{
  "num_hidden_layers": 13,
  "num_key_value_heads": 2,
  "qk_norm": false,
  "tie_word_embeddings": true,
  "parallel_block": false,
  "init_std_qkv": 0.0158,
  "init_std_o": 0.0031,
  "optimizer": "soap_variant",
  "learning_rate": 0.00834,
  "beta1": 0.95,
  "beta2": 0.98,
  "lr_head": 0.00619,
  "decay_fraction": 0.282,
  "decay_shape": "square"
}
Each number is 500 + 50 x the weight over its row's rms, rounded and kept within 0 to 999. Layers, rows and columns count from 0. Numbers have three digits each. The size before them is the row's rms in percent of the matrix's.

# gate: layer 10 MLP gate, 256x160, rms 0.224, rows 1-29, columns 0-159
# up: layer 10 MLP up, 256x160, rms 0.24, rows 1-28, columns 0-159
# down: layer 10 MLP down (transposed), 256x160, rms 0.225, rows 1-28, columns 0-159
gate1 098:555484566452593452534574531564460506554454606548468452524488478584476490577519482458463535440456467543494465522450483456524493522469540524426615382460534468519399473494510578557582519463459504549426573506437472428554516594515549436539562459556551458448437479498493489520477481534611534466478526522486427481599522499540453482489593484484559510482480596432442508433532406491460487506482489495517531450469416516412520413495501479475468557546530475509589516562455455463444614426493393
up1 103:573542554527511465501543538403519524481501543533535536547478401568596473494518472503536501382467456494527507418436474525506416501470567452461492552426531445517450516543416523487481519459505458474485503377434555415556451571483464481474477467549502432475476469522465457452458511521498509426479509535551389606564515517517444402525501497510528473495591476433426484446579522579552492561497533589494597582444558513506479593469468553505489552555461536462603526554447391477428615526467517
down1 104:501518562554555483544541569511520529480486558545553452464552507486459454499594433542550483555569476469487546571518507479458507517557549572462553507454498531488561328469517496538615433535519524442416538527443621491490454434440502492500476457461556481446424465502508503569581532584512456446485478488559494490529492561579548474515569662471517479406445511487492482535482416494477433497532453447393496474514380493528500471475567554520522615553520494455553559533444546424473484497563437
gate2 102:509480473504444519448526563452527504513544529520515530536429554508450465492419525472619537573483513515605500527507553524552509519440396587514541424409506493484519453441471509516591536545445467478481470506504466575549467478530448503454542549504529520537615535403539560398528482465499498447487535434460484492494407446409541440382516522485391512435455489524611501509407517471484530503505490503467608544475510600557454476461525517642537510417424554550503485540526441569413462452546522
up2 104:510584564500615528494539457490517535495442421427518411449513535477500588518535471502422555484473491440458539465551405444466387512556544499492414452532536469504542539567566471518462429504439578566455447545474549518503563620534488516539492454416433482509489544561539435524424544540509489557542493538471554448588469550501453507497511527534642550613569479480504494491541516439531537577521525492466469438468396453489463427563518530496503406490472527517548527438429426489567404457450457
down2 098:498606525445547514568510541357546484398525463536489534554471493460549451525495558526545507528530532411551513475586504472464578438526569435482607445500528536427509507648440517530466575484565573451566496597547556423592453549457521477523495476483485506482500486431523423531498489570570500488545512532485454479493582552542499503541532482508522443574403449513534510449439510551494461525614467481552524476541426524462522505459514572495497506511580426441492387530523417514505527425388503
gate3 089:435448531581495565522360479449483497408516492503546473555517578457404584517467545511569472471534473527472411490532520562472523451437481481460436542498560546491416556596517559520547581494513452523455563550561479472477615523554495527540498529571488484543581479492562523492558498488360485380544517546473612559518565492486510468503459578555533589426485513502506493423492576521528434400462577461457496455539532421489514477596424542471481534489457508536516514597516466501442435505522494
up3 091:484512597511464483514545486517472540478459559459484490500445514498455443565496510525579530489566615460532528600482526527574475467440516591479503478488506500547478533499572550491524435538517553498480499449530551459435452578441499400469490379448424596497434519527561549507432425460475453493589473487542442546470570492562443534458410551431569486509548439413438428459445551534525437415474446539528500471553419462624501556491643462463474467441576430530488482581489501498508541522444442
down3 096:496473462491542455563470515534572508557502370543437527520545459538465559493442464529461543478506424455503450562493583511513500449434520489500600571525499534454519486391510518403525516494530431458467519536464476445514486521454451351499505514456518484482507415543493529400439500528500468442465490500398644526529431476501526529490382544506467384544486440473551528437482498445416614536512507496563554416555583493433493461481528387502500490530477475460492573583464534569599528468522529
gate4 099:476497441446522539407539591537481499577565541427441565493432540501511489475480486517494452581593458424451510529496629508467529507460549547492476534563597478467427471473510509423443576566511498500493531527551481435387508530538507579462539404506497451521537597519551530426456471469410508514532434501459442505578466567550472460553465567564393588416542468385499524530468434563478507563550530548523534454505437494465478519440536571480432506506552568582515493504469436449450536405526508
up4 100:554513543479542476420472494586475540446546523580495455536492421450560502482580512411456617573436554555481464480493463467526498431470540457388447534511492443477459424435464471440506446522511411524409503578475509469487489597463619545484406449571517497531573524615560502509383540538530525400436524508517482442521536496461492463498528493590494497514542528527521538555513437506463522564459500527615557542574552544470401425487426499458547501486437414500561486495528456472465489527444558
down4 107:479505480436570554541485525405461500445485403521472457533459490452594471431532499516407461506486553512579475559577515549524583471531482380461470522544563478573467479467506555517575560470479424478496529440614555655538511460526510482515502536423459489488452527506501453491459575551557471470538522473535579468491595517451468566485408509536509524499452484507460524514511473419606495472519431551499503450460586509594443497502569511638584511497407580474559421507494493549501420549524543
gate5 108:552436496483427442455535502531431489519539559511488546381524520528503494551481415508450471455465529522517450498471418530442531467461511532472477538530516541428548478549506482434540455512432484440482397458542523518498525508596514575502580497488477441488497637508582559513468400459486586591513534478589506582588524444468471459506466531436475503421551506487573614490468581413482463388557473556490560489507538499503379570492528529587487512399452488484571507498531399427468550483551562
up5 109:463460515463492594516493388514440582501572512576534517462448553375551533524487545401483444402442481510519467489499494477461409458470523407512497552543488402480584446508529538506471442513469577579440529487533461415572390459504567505453439562557388489414470512510570535536452520491433436480558476507536586518575487489460546486520493443522497567493541445449412469554494498535624488472490567540452515501481494468486498534456467549494516544516527543507551522412628546506528563581468558
down5 109:459527433463590472556541474445469461487536545510475514498459468555496516507485502460407589460460439544470498482519488528482493522447549548560474555499416487501505387480467442507568505491534456463508528445522527433488452402482542480531504549486526463533459502455491489439523518501485524519516495515594462400586476534517569431465545462447567440523465575488541516622444540446504497609437576450553585577436498553554560474476435686445504551451553564461552468457569510450420517629476418
gate6 103:434563419594505549439482473539373524535515609518440547444476488580441480488481475521545478407506556508433422455523521414545534473453502485556582510533436438486503526510491466439433516511447440370463462539514481432533526486491407527529551569504525538466540480524525517483506444366413507574479483586343485526548497442493451598469531509494373501471538553469457556562502530489563438482469457498576519487517534461449547436464452590503523480465578489490471475539512533552546536434494475
up6 102:423449523552512438432537530539562508467536498428499575464561536493479490523403457575482526405519460514556571494591531515412548613542485518558523538445568587579454429498442502602421398477463504487608510577479574499540495506460464520484460445465517583454531500492527540557549543422593443431527431555538510528472602429531473465513510617455520503483439433511450516445508461559511508469551469477498422462515567531461518462486525498464514452514465409512446463522428590483552439526410496
down6 101:527456486426576470490531485566459483544461541523467424468490531539547537533486496557503657594514509454517489502583447547426517509383520444587461570533482427463506512604558418600553509528514438530507485485558481467569574495548578522512634555502480469509451406523536517512515479547572455468537507532507564544510482537520459392551478479456440612466403428487537571536462594527600457411460537408503521507507522455496499501492532585479469446554475535531525525548494453522511452475451433
gate7 102:448572592539541464447458465439537530507492530590549518590493553576505535533526557457488472534529522491552554493545444482438457398557530599441391391434462500535523521560514504474534485553531488554365497427534545557411474546479372483556578529509435507453466499452545540486460559502489489510459451513561489540493543522441538455444408504523570457560510453557546490493482561445512541601510473436383539481441505510487439459545500511498476544569414475628450473572483489467513455436446512
up7 095:458457486450446448363514456447536414488417547478464477455532459444506520515467456556493458468430463564559498533419546456509561534458516452512438514566527507499439573433575429509533423460452515515600479586472569422506542437406537611556507564441539517474527514456472572510548428514526520541507498532445556545519472439515401596484502420511540528430547444486519445448424514520519518409555398462586436501535463504547588571537485464516533503429478538512605570485511487460416479506484529
down7 100:453596539597492457411424529481445485499536426529517509440585448504469497463553437472445471450506527497542592485492546458510554543590534541530520508535595551485482538460402455492444505527408485423513432509419530509585431524568469518449400524541510577487430479534467510509481620473397578493476524491525530471565500480545440466518607535418421393499551467580470560431439468395458402542483506449501404500502541568454429516552487528478456511501526533445472514515491482515559538559511521
gate8 097:516500368611539516563478530508408504487550450455402532457449553485428452513476566565603478507445512528495494567558527553442510586521542514535474473492456433459533481532494485433518507491487497505460482569511455409457485559524517491494459383498552454427457587549585523413459467499575623513476457603453493440555482485560550540470507551550541519498514490498414523518480470483514538371502451514544477481511597510611547509486552540450524586473525456592443473502553411449521480390509516
up8 097:499506519386538448453521503470487550451453520456460583383535522512445444516544549466465533491453491598426537551446461400525472526391571516443490525552544486449477452509536524551558493537453468459492508503600474444541424469481467476569555470583530524525457444499564492515393532527510634500521479521502472445494496470544476413441597463478440421441459513530587473581460462421525451500441486433545570537468488461528604498552506494511520459683497528557486533524435468501480563494493424
down8 090:546493558522532450515542533504453480580480540489536544451474526411572532574514430471434443384471463544564469520467418453509579524518499493327565443409526433497523525533419627427515548462494612554407450523490602494428473481520507511502458495544478444558499474511549441507528522480541528449408481601509481440502481530496576458457481441504401533442491513462497534493511481448453462394597584490492479454544555503464489552428482581539561537423539492452539524508476437547478532477539505
gate9 107:426541510416543519541564447463512473470512528558428452438442488518509411438558504556541499509495501524414593587552518451557404561538567484506537468563463485486534382516522495518524584515446604399517541516492521565466575514491530471530476630558514475526476379449499523454534407475450575500526523490466541582447627492439452533452484465509608531483461515429592552572492493503455524454504525490469519452525513499550580471399553498560566590489535525509540522504397453476492486507506451
up9 103:438525474520570507550506415496415462498499508548425481475479441525505498487531516505572394522517554490487513485490530497445486429556566600447495540484482473532374448639421528500416482494464504504536471523459509545569478494496434445540434551439452603486397507488485375536451542491522509425530518442550550435533505491472506483492494510463452507682485612549486498491472502602568485564573454466570558525526569494501534543405474544503463416476467458504461532585542552501422458430490473
down9 082:575498447425480561471469496540505525537590373577502500538543522493533539507538462498390511530485489480434430567551489399475503516521534490558472524425487481514552514451508511573458454493471486544523499445507380417471495464447529550490494518510468510567462589563506496533482556449457464431511459456518480509436521489555588610579444494405495398410471443567475494379519471541478602487515588559415512517539446420503473527579426525654542502538456529477513500452495559516554528454463446
gate10 093:527511483488558519539402543431509424430520527539390423486537524452441598512467498453506511519456517483446508571589504525434562446514527566533478478543471647478542572434451485464549476525496505502529536463470446486525469440496520541509434466576561436537524435469488550480489469493511474600457580454544534529544454489473521478519504559530438533509560566475452528539569581537513571496419576479523481460457513514559525460561510568485596616499498535476397353526546448364548570494479423
up10 095:583545456487445507438628424522422499485510527538479454546507418553473493529448478529546436452539593554557517519482529563587419484476479451526438469547534483562480534494496489514490482431627474424504491536553552526537492400475476586529558595500445443547502517590589552510486533527507513477454503544503466505537559557537497453396470548458568486475487465552478509573533605520533538486387387420598453588521473529549452500496511565434428431515431475506625531510463512544513533523522502
down10 095:496531472371496468558513454522410527440496499470496586450490444480495476530457514493402446524545491392587493497510480532550470507392546488504432496467456439463489431546472574519566421528449557581573462527544485465487483446527491532478591561510468434491540545384620478667545558437508484515587575561402502457482475467458559460457467554428544455487585501495476453505433401496510517568515491576474503560557501559526524518486578488570505500558438534484523432522435512506502573487526493
gate11 088:503546415478485482638441472438421487443646459553520398600455526579493567519587498423439447507576490546479410444462527440475490526455578464518470466521410547523588502442498515525420488580469420500492484464479443510579455500535501531474512517549459434429523561555425551492521522494493574453451505535430568531409427541493456497514498491525456550488494607512522501478548625469609481575478505461534433550500519535526557465559471561476566474490493550569497476509462577544505491511468511
up11 088:499455551527475479439495452630516485494537458531504547571507477473370418495488523489537498470505435496507405400510461409490503556523425523547525392555525526481564418552392517583452369576420544515548449450494492498545521578500539499499484485467441572502466496427495502598506554546567508488495560529452471583436559396465450503411535536533522441500549461496478473480481557550545468542544516408468494454534475502494481433473494480482511498391438616491566478528434595499407503488520514
down11 090:482478438434554434436587495476475462554605527497403494538411558513497517464564440418486468504506413531495401495515383554470443478415509620556468561481452581448504465478452486474572576343521512476447492527493531543621509443433436496443491459422451498484461466513468546467530493530457424543452460483468466566591509471540433530503388489527559483543467571455504527495549569518495506478482473482507497531541554534540518469405468438484450520551584535526446568588475522447498491567507473
gate12 118:499515453452543437462535459502528417502407431565501581462475502387463565490443530475480557507471563483380489554582453528514488457520430402494531530594557581462455509450528473506527579496482457529523548455523567411506442505519393547606551515470528583505524505497538519464494478468501584451502483429412557470445580547572551536476555568454480384515460477539505471504514559578563439433469503554430546399477468422458543482535487568446554430479522496521503521528575522488519553553399535
up12 116:413528491481552506401562541497487498425445473599372477483487582372450591537471616385441529526521572561460428563567469587486545472458466487528418516569511517476462563504512503429485528380440446502531422463495558469576467497500497471515485482474499467481481482506454586442481546439443485396439516458536474452505425557500600455495525466571556496531564533467525506505545539487506438459439433523459540466492462549461574563471518499500524498417501442516517527501565529466536572612506470
down12 117:501458483511514592534499491522564481547466553532493544506579452435514615369518593380543497464484521513535521533505438558508586466487542452474548522460405561497610439502531581518529516566561463516610503513512566563526434546501458505473492482426521563561523561503489584480542525503420432431544492521503586474496515495534548602505533508577527518530521421555580467563441517516535479576515470602555503527499516489547463479478407550487540348407467565501452478452514493520449544580514506
gate13 112:572446538538515528448582642497583469521547525611441514426432536442460450541381462537574454446428431450447472504515492540582493530457506497489460548456489434402528505502468450470442546462463474500536558464546461466483500537515519530465481498576548563554542492603422480539540494595486498509422537427543470498507481568436444427462566470486565600414428520599444576555550477410440544520518467589497536461509511547436484484534519497526606476450505468504544548451550447485507524481468554
up13 114:529505492566396482521476550400505476527575516582532517445493461509520499441554501605434451480431440494552551458589447458474494539356539529541509470447587473515464451510513492552416543528463639472448496471460515541535538481532562525494528501543482501407453508552491520546539468476581521572393478491531507462594538515514514444499435501507465425532497431584485528509522537432466501496472465485510485483591579505524584480445448563435544434448528430494536485503447676470525563459604523
down13 096:524549585378543544460651534452496507487425484458479451564532455612530508521543504487565598505455488567537516470480556578541411423405554452506512563526405596510528529493464480499421417555470519538502516514496529499527459414567591520478488496508423458515446514526515530543623525549488445495456526506524504498450594545516557467467465481546561475496577494411448647506430633527449538505436481513499493509545502540495554526458499447481542533480532536537499426573570504518491470470496446
gate14 104:454410590503507451580454501545550503489541554525447525447461488479463528537454542473511552495493489385502475435503450434454605537457570524537396564501449579606448448504510522487549485468514534503548417580493433411534461468475491481421508573524540592561489499472543430508534522447431554484405500430572496523550546433424510570466483567509489534405520426487582638501468561554492521452474447489506508510508530422491479397543500516560539527481485463515559519583384555449517551565473495
up14 102:457409517477454444553426500431542485616520517578517565542425438537450527502355465413562464571551432522547528514430451394566570508549475553477466459439502475499470487513518450444568538509463569543496435553396552515502507383456502522486470510543545486492496449522498435471468533479505513522424517539488453550531511605533570600491517586485472492532509523494494515487499605477504511414556529496550577496471526487507480444431621434550460408473543506400489401553484506471478577502555520
down14 101:544558484572514532462476462454528534606398479543445491521476465502467452529458587481534539436474417482532451519521578583499410509541544465431434623559590456524514469444549493454388505464555486473429517422562427475535506507528381485485425535506512469534472561561541539548579512502433509547568487401567459498578523553502389541529491480582494530510470462534496547496471492514449539547497393438433537550572479451402496446493463468485523484434559521443468491549470537445458427451451420
gate15 100:463499577458631400512623572551504516493452510591516425509490476567519477497380549468408516542560535523498451401549462491550479493567479586482518421454515482529461375488518489481460572510418529443532444489521543551540493500507473557498507513465504489523389444482447556391524422500548566505615469492515540579578515551458459508489464429489453441448462485522437532522537477505569458460491489511481541571418491528489510628470452498522464523474541490504555409452542496603487456524441439
up15 100:451518524494497564526524503454512539511570554468431526499474495432526414405577457492484444401476530424442486461553463627459464445566510507618456458580542474490565509483504551467509470416453489443490547460539472550463495520528514549466463472471375520535485490516543510449441540541478522567505488521508461480422574486494458464570453545599556523449503366489504564467395458502507501585546523446460523481480532428517597510541448463548490468435465502393413406582551483601500499610513510
down15 097:489461556618432445528530503564495556490438432520436419383525487501458552465482468538433488553535472596520426457458550403515458524534505455416495486477534621520482393533419455548536512533537549519532480502491533587495473551479550566511452533409595529422537520445530477505492534527467484485554527534625494573490552479538446530577572481519567440500499500517457536481363502511474383462440493455550547565502522527536513568507406485416524573515483579531482475501420423508512519474562517
gate16 101:486520539539498381457471468513527515521405529490489509474493583570509516490531485502484589459532488485578456477535413503466516561468590458513503532438449455476440494503514491496570382562431503503550511444551458412519520527391503429626519518508564461456537423548393492513507510468527533475455466569614491487480486514646496498532518471470458590461446452623393470529479448524480443543463371478494524471427414388510528511478562541450553465532448448479476471544532464435521562508506489
up16 099:511586505461518477502409549543540358457514456537551427483515570427514517450501543549533559543577461499522526479476476537511507472511453476474531450479560531525458469525524420544560495515528520356496551464451484559473494479516574434481612384591470519569452511453577495442436482482507562504488500487405565474492514416373520428515513528486558485416530565461409484464446461542581528530520549494600459512445548562487468432469522489493482531407516414565620581482497477453533447527496551
down16 102:529538467568509538497606495383419515454547541483505473545486528484561459524438511509465497490514530415476566510456553477439425530447487525517534498455523463475529521520620491454481573537492445471472563466527521539408394512503459483429458453525526536547473488488572434474635528471512441560542485466491465501487480461415517496503545511565467486488525499429521474574468540539461573469531466520537488490519461597469578560495440527586568506483574557478662649458459627564457458545503603
gate17 106:530427512465565476501521486543443495604358479551470523429499405551464524510532497358466570522487468576505471557404518563550441518588515477477594471405565535514587514508474462502499531528494517567519479594603553555477506473530537466518566455486459562464527417540450518492457481481487551511515499447532554517561473500485457526458458564543498473534414512490456547527518545401473485595543385489579541486545659462472560498445484538532480513446516496507467425487528493546447564405573486
up17 104:475566521562564381477528461455516494479590499502542457607438596511509471529413448525422519397562535448475506529555455509494579586527539483558505446449538536578553484470483450618506453557503554532564490459467372509550510515450490462598504533488429491440557543539507500557518475491612522563510500572501520446493531447511488459566524475417344523510493535502480472518523523549531433462532446507557527494515397461534513499462437452438565552475465497557571389499517479505492404561440506
down17 112:462555484493469418591445516527565543626486443449521434471506611545533522420502455484456488524503503485522450492468513575478472475473578552459556488483436445547539453470449538557509570517496545545531522388481535326537487426447483537521383417466468499543511464521506529431476525578524483507441502642465504453420510519542504456557499576539410523475555501460570542521541549542456494554469526639489515481533446473562544555480456580496512521583454485515439513543482507543425463433566543
gate18 107:501576426538548551431450465474480453495509432499579498524490593478453455501568490385463479557486443559558459479431438550555491559506562518465451482535439394463399522518495526456455511473442529488482510496472488407510508459495454395479546456529444559432528492587497524529547488466483549554529536461515402491449538483457455553414576508472495461393563481461458477499450532485500528532565633462563549460586540510539420595532572455590551475587457543578433513574510513549500407490445534
up18 108:439479566491593574564525519475604403514533552509560479520564507494530451503493510493476600490498421462465424468456502479400513520485458578567499525507588520537507378491501516450395428479521545494524432474541461449462567444450501455426459379504466498443511534462490497557503427517458520569546444418535476506488580378566390426512463447520505545582497500532454530486591494438505520493446524502619522534562471566473530434504523533526492491425515580497474580477565518512546461588456436
down18 098:545555432646570651541399446608466500522539514483482460548509607489478582382461461537555526494545514524538490538499471501612510509464543542468521518606538533499521505603531496489539512618497458470456419530587546440493493489539492506525488494485497515447510557591392470475442571466527513472519579520460476515481453520504491559389538517588487487493500524544443510520501458470490474485429494511467508393502519502575506521533406429500519486551411488538517455469572566571432504459576467
gate19 090:511547520515540560454532563477450397446553483480493519484404505495515500462530496486502481546507532464448557483504512437520561453476451472531613451550504515551500464508393445525504489529573491555464466500508498513436564490505475563448630452573448525487469605551468584388408528594509452565440496507496530529462516526545546547513521463457394628487504488461476557453563512504541592486435473484516499386454515451549462434568365560496565629517499544417454460498533435499587489499511513
up19 095:505468472525446573519461541432491460469566455491507533510475475475500506665513533522478429444474423450483469528435453513454450493501479469382558534491492456495487479514480442453437504522514652587489442537408464569547527486477499463464441490537548434545419484372607563524358568423466571470502606478529492537509524500535628480492558453477451592544506563534500463537522512515522471495582496467522470478470521454434451562530447504516502527418520495525573537573480462553554400521508490
down19 102:539476462380448485511526563564461413497581545465574446471464470494453441503433458465507577571438582397430525433466596435488549532402512430586486503533509428498503524490442413574492506561506458468430510508530488385519478469533488461504542555555443511608401455463401504468477456497461509491505528540507558532510526520476509479472588466502489474404493466512500535514521429510483514459439485516546535537486639477579470507461483381462574568488418496503452524467473413407530475583503495
gate20 096:484482492510509519532499555465531530507476475578615463557477541459516481507461556501542417491463472527430466433466510465465506407473515548549553539513562552448483458510455546561403428475475607491490443422414614533523482614499331544594528557554494475524523496416549573458526516516531563484542498438498515521571548480477532561381405536480528513453465518530480582491581476437514501517503482562465397533390602500501472448513439580524487533543508536459445479444495480543491410451506461
up20 105:518514483452523563498536469471476528550519457416529544484464528556421482485511521505522492555514555523536491489569509460520489450495474419611521491506539483538497593560515425414450548594542494473378399534441446448376541579547478538466518445411530456496564511518569526515436511570478479483566552470551416462468563551520565562477469512514550538531603481537548507572433486479460519540584511578469471472489412490534605427448621462498506454547511471439517566495431535528486547364422506
down20 108:595426560540538429502581615414538439464518522508532522472443464499466392516481491502514528446472393548434448480494515511453527534484426508490478556464452514530495533574595504385513499441510515536519500457461463397415543482554484455470489540407553457522537476527533542541560533473499535430513496387450535480443498526502448536612445490520519429507449650444506580496448488425488351476498488490447438514566530487474529499479514536529475541468487592473421540568478517542396494495418504
gate21 101:470460420547456465528555470415551467587479483434448498443450504522487579447504597496474464494553482559473504414507540485432456500531631415538466439524487546480456517507508559456508492516417542463605612518461441528466441468515570466490475400551546435490475428532537522433507552506532541532429547475573520555456496529542630537476564454505497471472504599499488494474453467550570502470539503520461454485515600503432630535463418551433551537530530425482473494590576503520477509510591602
up21 094:453484533466527466469462420525521436587491515525581511528536586437526587427462532458462374523509509503590461556535505444465598448480452589483440535506521535546585611540488499504473471515472464488546470497470469512465535541472418548536491591380452501536457474427389408521464482605541521571541544540440612544575376577499529412476502511514466481528490474464467529481507453524451567481602520477531547534543506474472474484525433485475563475488531444549439448467516420562493472412524554
down21 103:429487504486477561559556499488535462463414474482515413501543617534451549415508513477535467513432418537435513521511527439513498551514505466531543522547470473533403522583484486445535550415435433615476446522512505523485621460463472524534635502358449464517577539580514534518412519379538447457461467564524560540546457497576522469504538410512499449405644484492463543543457531510467518511400512518509516481464517470520533506579485526520542485506531599468589519487451498556535516506494434
gate22 104:491483537570502429412484557461570526456501595352497517580457551473450413447457555493426582421533484504559516475480514509503494499417548466498468466556561530489445460561508585527502524451457529586489531457507452494532444538566399487558546506599452488475444582553459517418524452454485537458551532434566417542522488558415457458498558512601458511452439507521473431488507534443493445482513518450565538487458559458567504543508475504453520447516456441511465406514577501415596377481459564
up22 101:509446520483573474497484458561567457585418472494498474552498507435365475465451547474551564522476437608417486481422501536459592494546468530474530477402500478553553572443569434526495512440554433422465525520446590523481615521494556501445431503384602497445487543462497523500571484390543496478515496512558461433593489516474543466474471508513609451501524506511519541481466455500470568532533493538584578442550487580514505468403534443572547598476447546449480476505501494522525512519571589
down22 092:517554548529545430604519603484504468490522594509401423562530420439594478436511547499464425468512542524546544518480521508464468443458422587598484521501500553529451589474449497613499476442502487489527479517573542465646500505425472473538489442501463523513533513455575506528321502545554544493529521535439545480464478484530575593503490440494506532520531527553453580489429499471530492386532544593442492534528527513414519549486542456530489406503510500501521450519481589552457549564438482
gate23 100:431483576488481590565505538545530412531432507585447451523478504429451491538529469501489419436545511451441523387503501471488535532520506546433554571503580498512543452502360451537480433565451598511506532552433506561460475454509528516557532491518483533426475471571544527457521488499508478581503441484610443504393513547527515468490496477469553507493459474521521495567591518509438580573427561556520426463431520402542468446526532556397565489545463387417555497526603529489483430491531569
up23 100:488517454528495553532531486456556448424392474527450439536556530532455457468501522528527470496470452479488476504521543475554406459475482418587454526474568446451454446527530474460560527418509472530476506614485477381385519489552461434526457588495502627497548549499433538487563491507486504593434533513526519476472610563407469475597445546420536446515569485460513500574505524502465494479497571417599451439545571498496536504530482438569537416424520521499618536503421523502460408535500566
down23 102:532532518487494530466554567520481494563465518573526456548534505511454520505508461597520434507522551534442517449405572474456573527481514408618557453490501526452464427521573572469510582494470446400453510472513527486527553445571446480489479416468536488467437510521572508461630522550417439474536512451535382513590551430549556569505466414545397591493505490560514632488557544509517480461514518407466475442577403536463488479476577489509554446415486494476505529507438430476468533484543558
gate24 090:498541532511533557554457568499465488467509551470441456561474465521548549582441457399475446516482550500480446525504534426520445546548430391558528445555634415434523444439554574528503531503599481538491534542514472569498451532546449521524531424452418505377470550485579489480518525482498621503509494517447436466567560526376493518474472491441526517545424499499475589494448413519521564469550515534424500553499439501485496462469400567515449494484552502577642517467448483478409537543513503
up24 087:510431477459471606458383484531486462458548473526494461547443552451516575518549480495559525481468461577493576458456477527468494523372617484507470370511490439540535481486489439488462478504516552482519544605418442497597524459494546503574403529495548499478468501460624441554452499462487475505579399528526457526573527452410571497464476502359414491481543484503535521510508431537493472613487406522534569540471484468510585460514485484401496493542500565566476525499539512574503481426547477
down24 091:506466560525500447537501490394516475544498587450449476547521472466532495460459560479488476591449487481522500560446547499536543435501454520533477512520523428387606421598500462520546457497535501493550443465509415450487536407516439514493466585474535458475518480502360567507580414419528533450444581413491499484526519494492560582609616546565420468518459481473461590432503462484491522524422410547503583544550543619538526535438466533469475492481427531447459552573503515497503491510587484
gate25 103:520508444443514558580533473417551456432454426600515576466508584548480445507473430467507406614517476457455545476500590421375593498621525380549499406499618561471500523439549487497456468500540471504413486462529479474445520506533529558466517476451469561520501460421467482486487485576471467481479510543547495470507430450524561566531566474458403490491509410498568539462563469520531500425503520563475535468543535503571481522589516520439548510457584467434576505586481507508528510525419492
up25 098:555461622563526452492507499554421507566540496495477484486456523509569501567487526454515471444461493574476474432499466493485494503493491523481491508536563555570510495532504547552581534453458516517483544379504493491390474405556436570481435553568534529508572587501462554580525552459449525495518470371578551529599552582474492481551509486505518447457438610494433503492483587463445559500593482531534451622483518671511504508480488529436472427530445586520479531415415507513517441479477508
down25 101:518482513558510469563457420510436475536552476404532488489446581550543454566519509559491574444554480523486484480529424538555449541522528538511408565526440464483512554464526528457528564499388561609570467495507498568479533619470517458478468471529476421503621484523606516491488478449475571487576560522434509479528531635406444489471487518566559467512499527459483430502481447531481450529496454423488554434468527503479458458441469652569507499531431518602551412553520491549437566491525564
gate26 093:488524576578493486541479420467508587515372548565521376453506498545501477516570548511534504500541479476438544459436502484487492460581456542499443418587501562547468514511586551471481455479447463560517490503527510495532486462444589598514468498546484464460447434478447491558401430515561388589440452490461427517506547504519576558435544526537470556554501542501552567504483538504461518513491416504339478484489485570462474475528569634535557555519518538507385452489498522422553446529540550
up26 096:523526538525565419469560483605525506434487499553512561579535501507499501478509453577510576545467516533498495464558535484493582502435431575481501496483425489552400488560419445483512406507426399529548320460584562486464414461402530494559474438518513404490471407410446501541456560549547524587432502455509474550490459506482442465498520530433521492484475496431515460498508460539452582507502475467515535559542512466468568549525576499475550477413514536399433408557493456524539412495533527
down26 090:494537522556501550525560428556430471510517503447497457478603505473441479497441518533591499463557568497463499514477425510488596442461454507464478446543519515480488511475504510545607494467497526657408508521492581464484530467531476483415541613434431528567425571488434468597389489490482470609575470532488480484480532487539529538555537455401470497543430584465493530526454504520565467506394568467516550467406424471463478493588461456518545439540534542579473485452547536554500578403553518
gate27 092:544630572482545451519472450419510498437492540516543576545439448473464437527478491418478449550554471520571491506538409505513470531463491523581400524468484515415445417551531579499537443415592399489460560525496481486711528523516443506481536468430456417482529501379476489477496517585494508454515510540387501524459496527470465512401563434552504505542446497433449513490441523518532478538477552467495561581582515507459498471475512473459499514542513529492516471569466575542554574472439443
up27 083:563408440584483575499501600571464422520478483480571508483623520566579483576512560489566528409528501408487532491513559451512492477556504516401555485475530399504465505548454488574487492532453536521474530480457501515387515457498526548553444523468649539482493518674493473614544513426446456521539571479532521516479562526514473539461517554503592474461520457631471516547506435498458488499522511501491513427493451471598471556550476453545446456523480437555535505533470444537427471491539520
down27 099:398444475573422553391415464513545524497539453478433558488476470573492484417461437534446452452502558418472528438461418473486480531514449494471506493576587417475466457515435586622536462566494524477403452585575503471426567498567516471535531507483507564463458537472504557462524571462471481454441443559505494579462495490447538563569458612495494508449513379553438507456595491465503486513501465438461493595414463380506518490445441507519499488533475495546506522431515443437498534525567508
gate28 091:482537484470453515497482487504428510410420563628455539508497480530452499477519434445556390451493508532488520446545512438463482474568564517506428447470351609486362544451455500482534620424506470510461501492436490468556456504462524527512449468545553501397466482469486501544563533561514480496450454527542525548498563481557420620503534573537510455483531570523480464378512447493578517484503504547515545451597476493388484521444437554476518530457543564435481441500539503459588540425452478
up28 091:490438403435537526507501392518511460479556445525537505511521468505512578487507443444615516476469452493453543500538515479489464410490549593428545498480472631504384516485567491448484407555423565476421504499441461496502511561523475528520480483555495539575439483335450447429477526545461560549563446493498454479507521503553494509518555517492500426517491533552556525448541554456565404507435534618471532485521481411497533468491470484465415517460525592453623573514486522432459550582564473
down28 095:505486536516647471397395480494458513490561447445472569405595533528514497441489570570561464520492450486455481468535439474433498494532516461515498454493505503459496518494535484545560519569498463519453529480493482564480454559500431469412469542509541476525525480517501471524444468519476528499437481436513462527490439569519479551471440413441395445480482434455487508467453541395510539489525466493421595434492517530473601411512488450435443498376399530492617505466465455519678482507610508
gate29 099:488499551468523477585566504461412479514542480629519490469477503463462464489555511538546441496479567480529452429536451377516471499555557415516491518581516547469556481507502558474418550480588510499484468457524511504453463611552477501562584535490452465519528517473521523421537466510523557433538521537546417584496504464419447436450502490544532525527504600447530541439440468467526533645480538553469418517502480320558608399411488529469456548450476551484471561576490541520441508470526511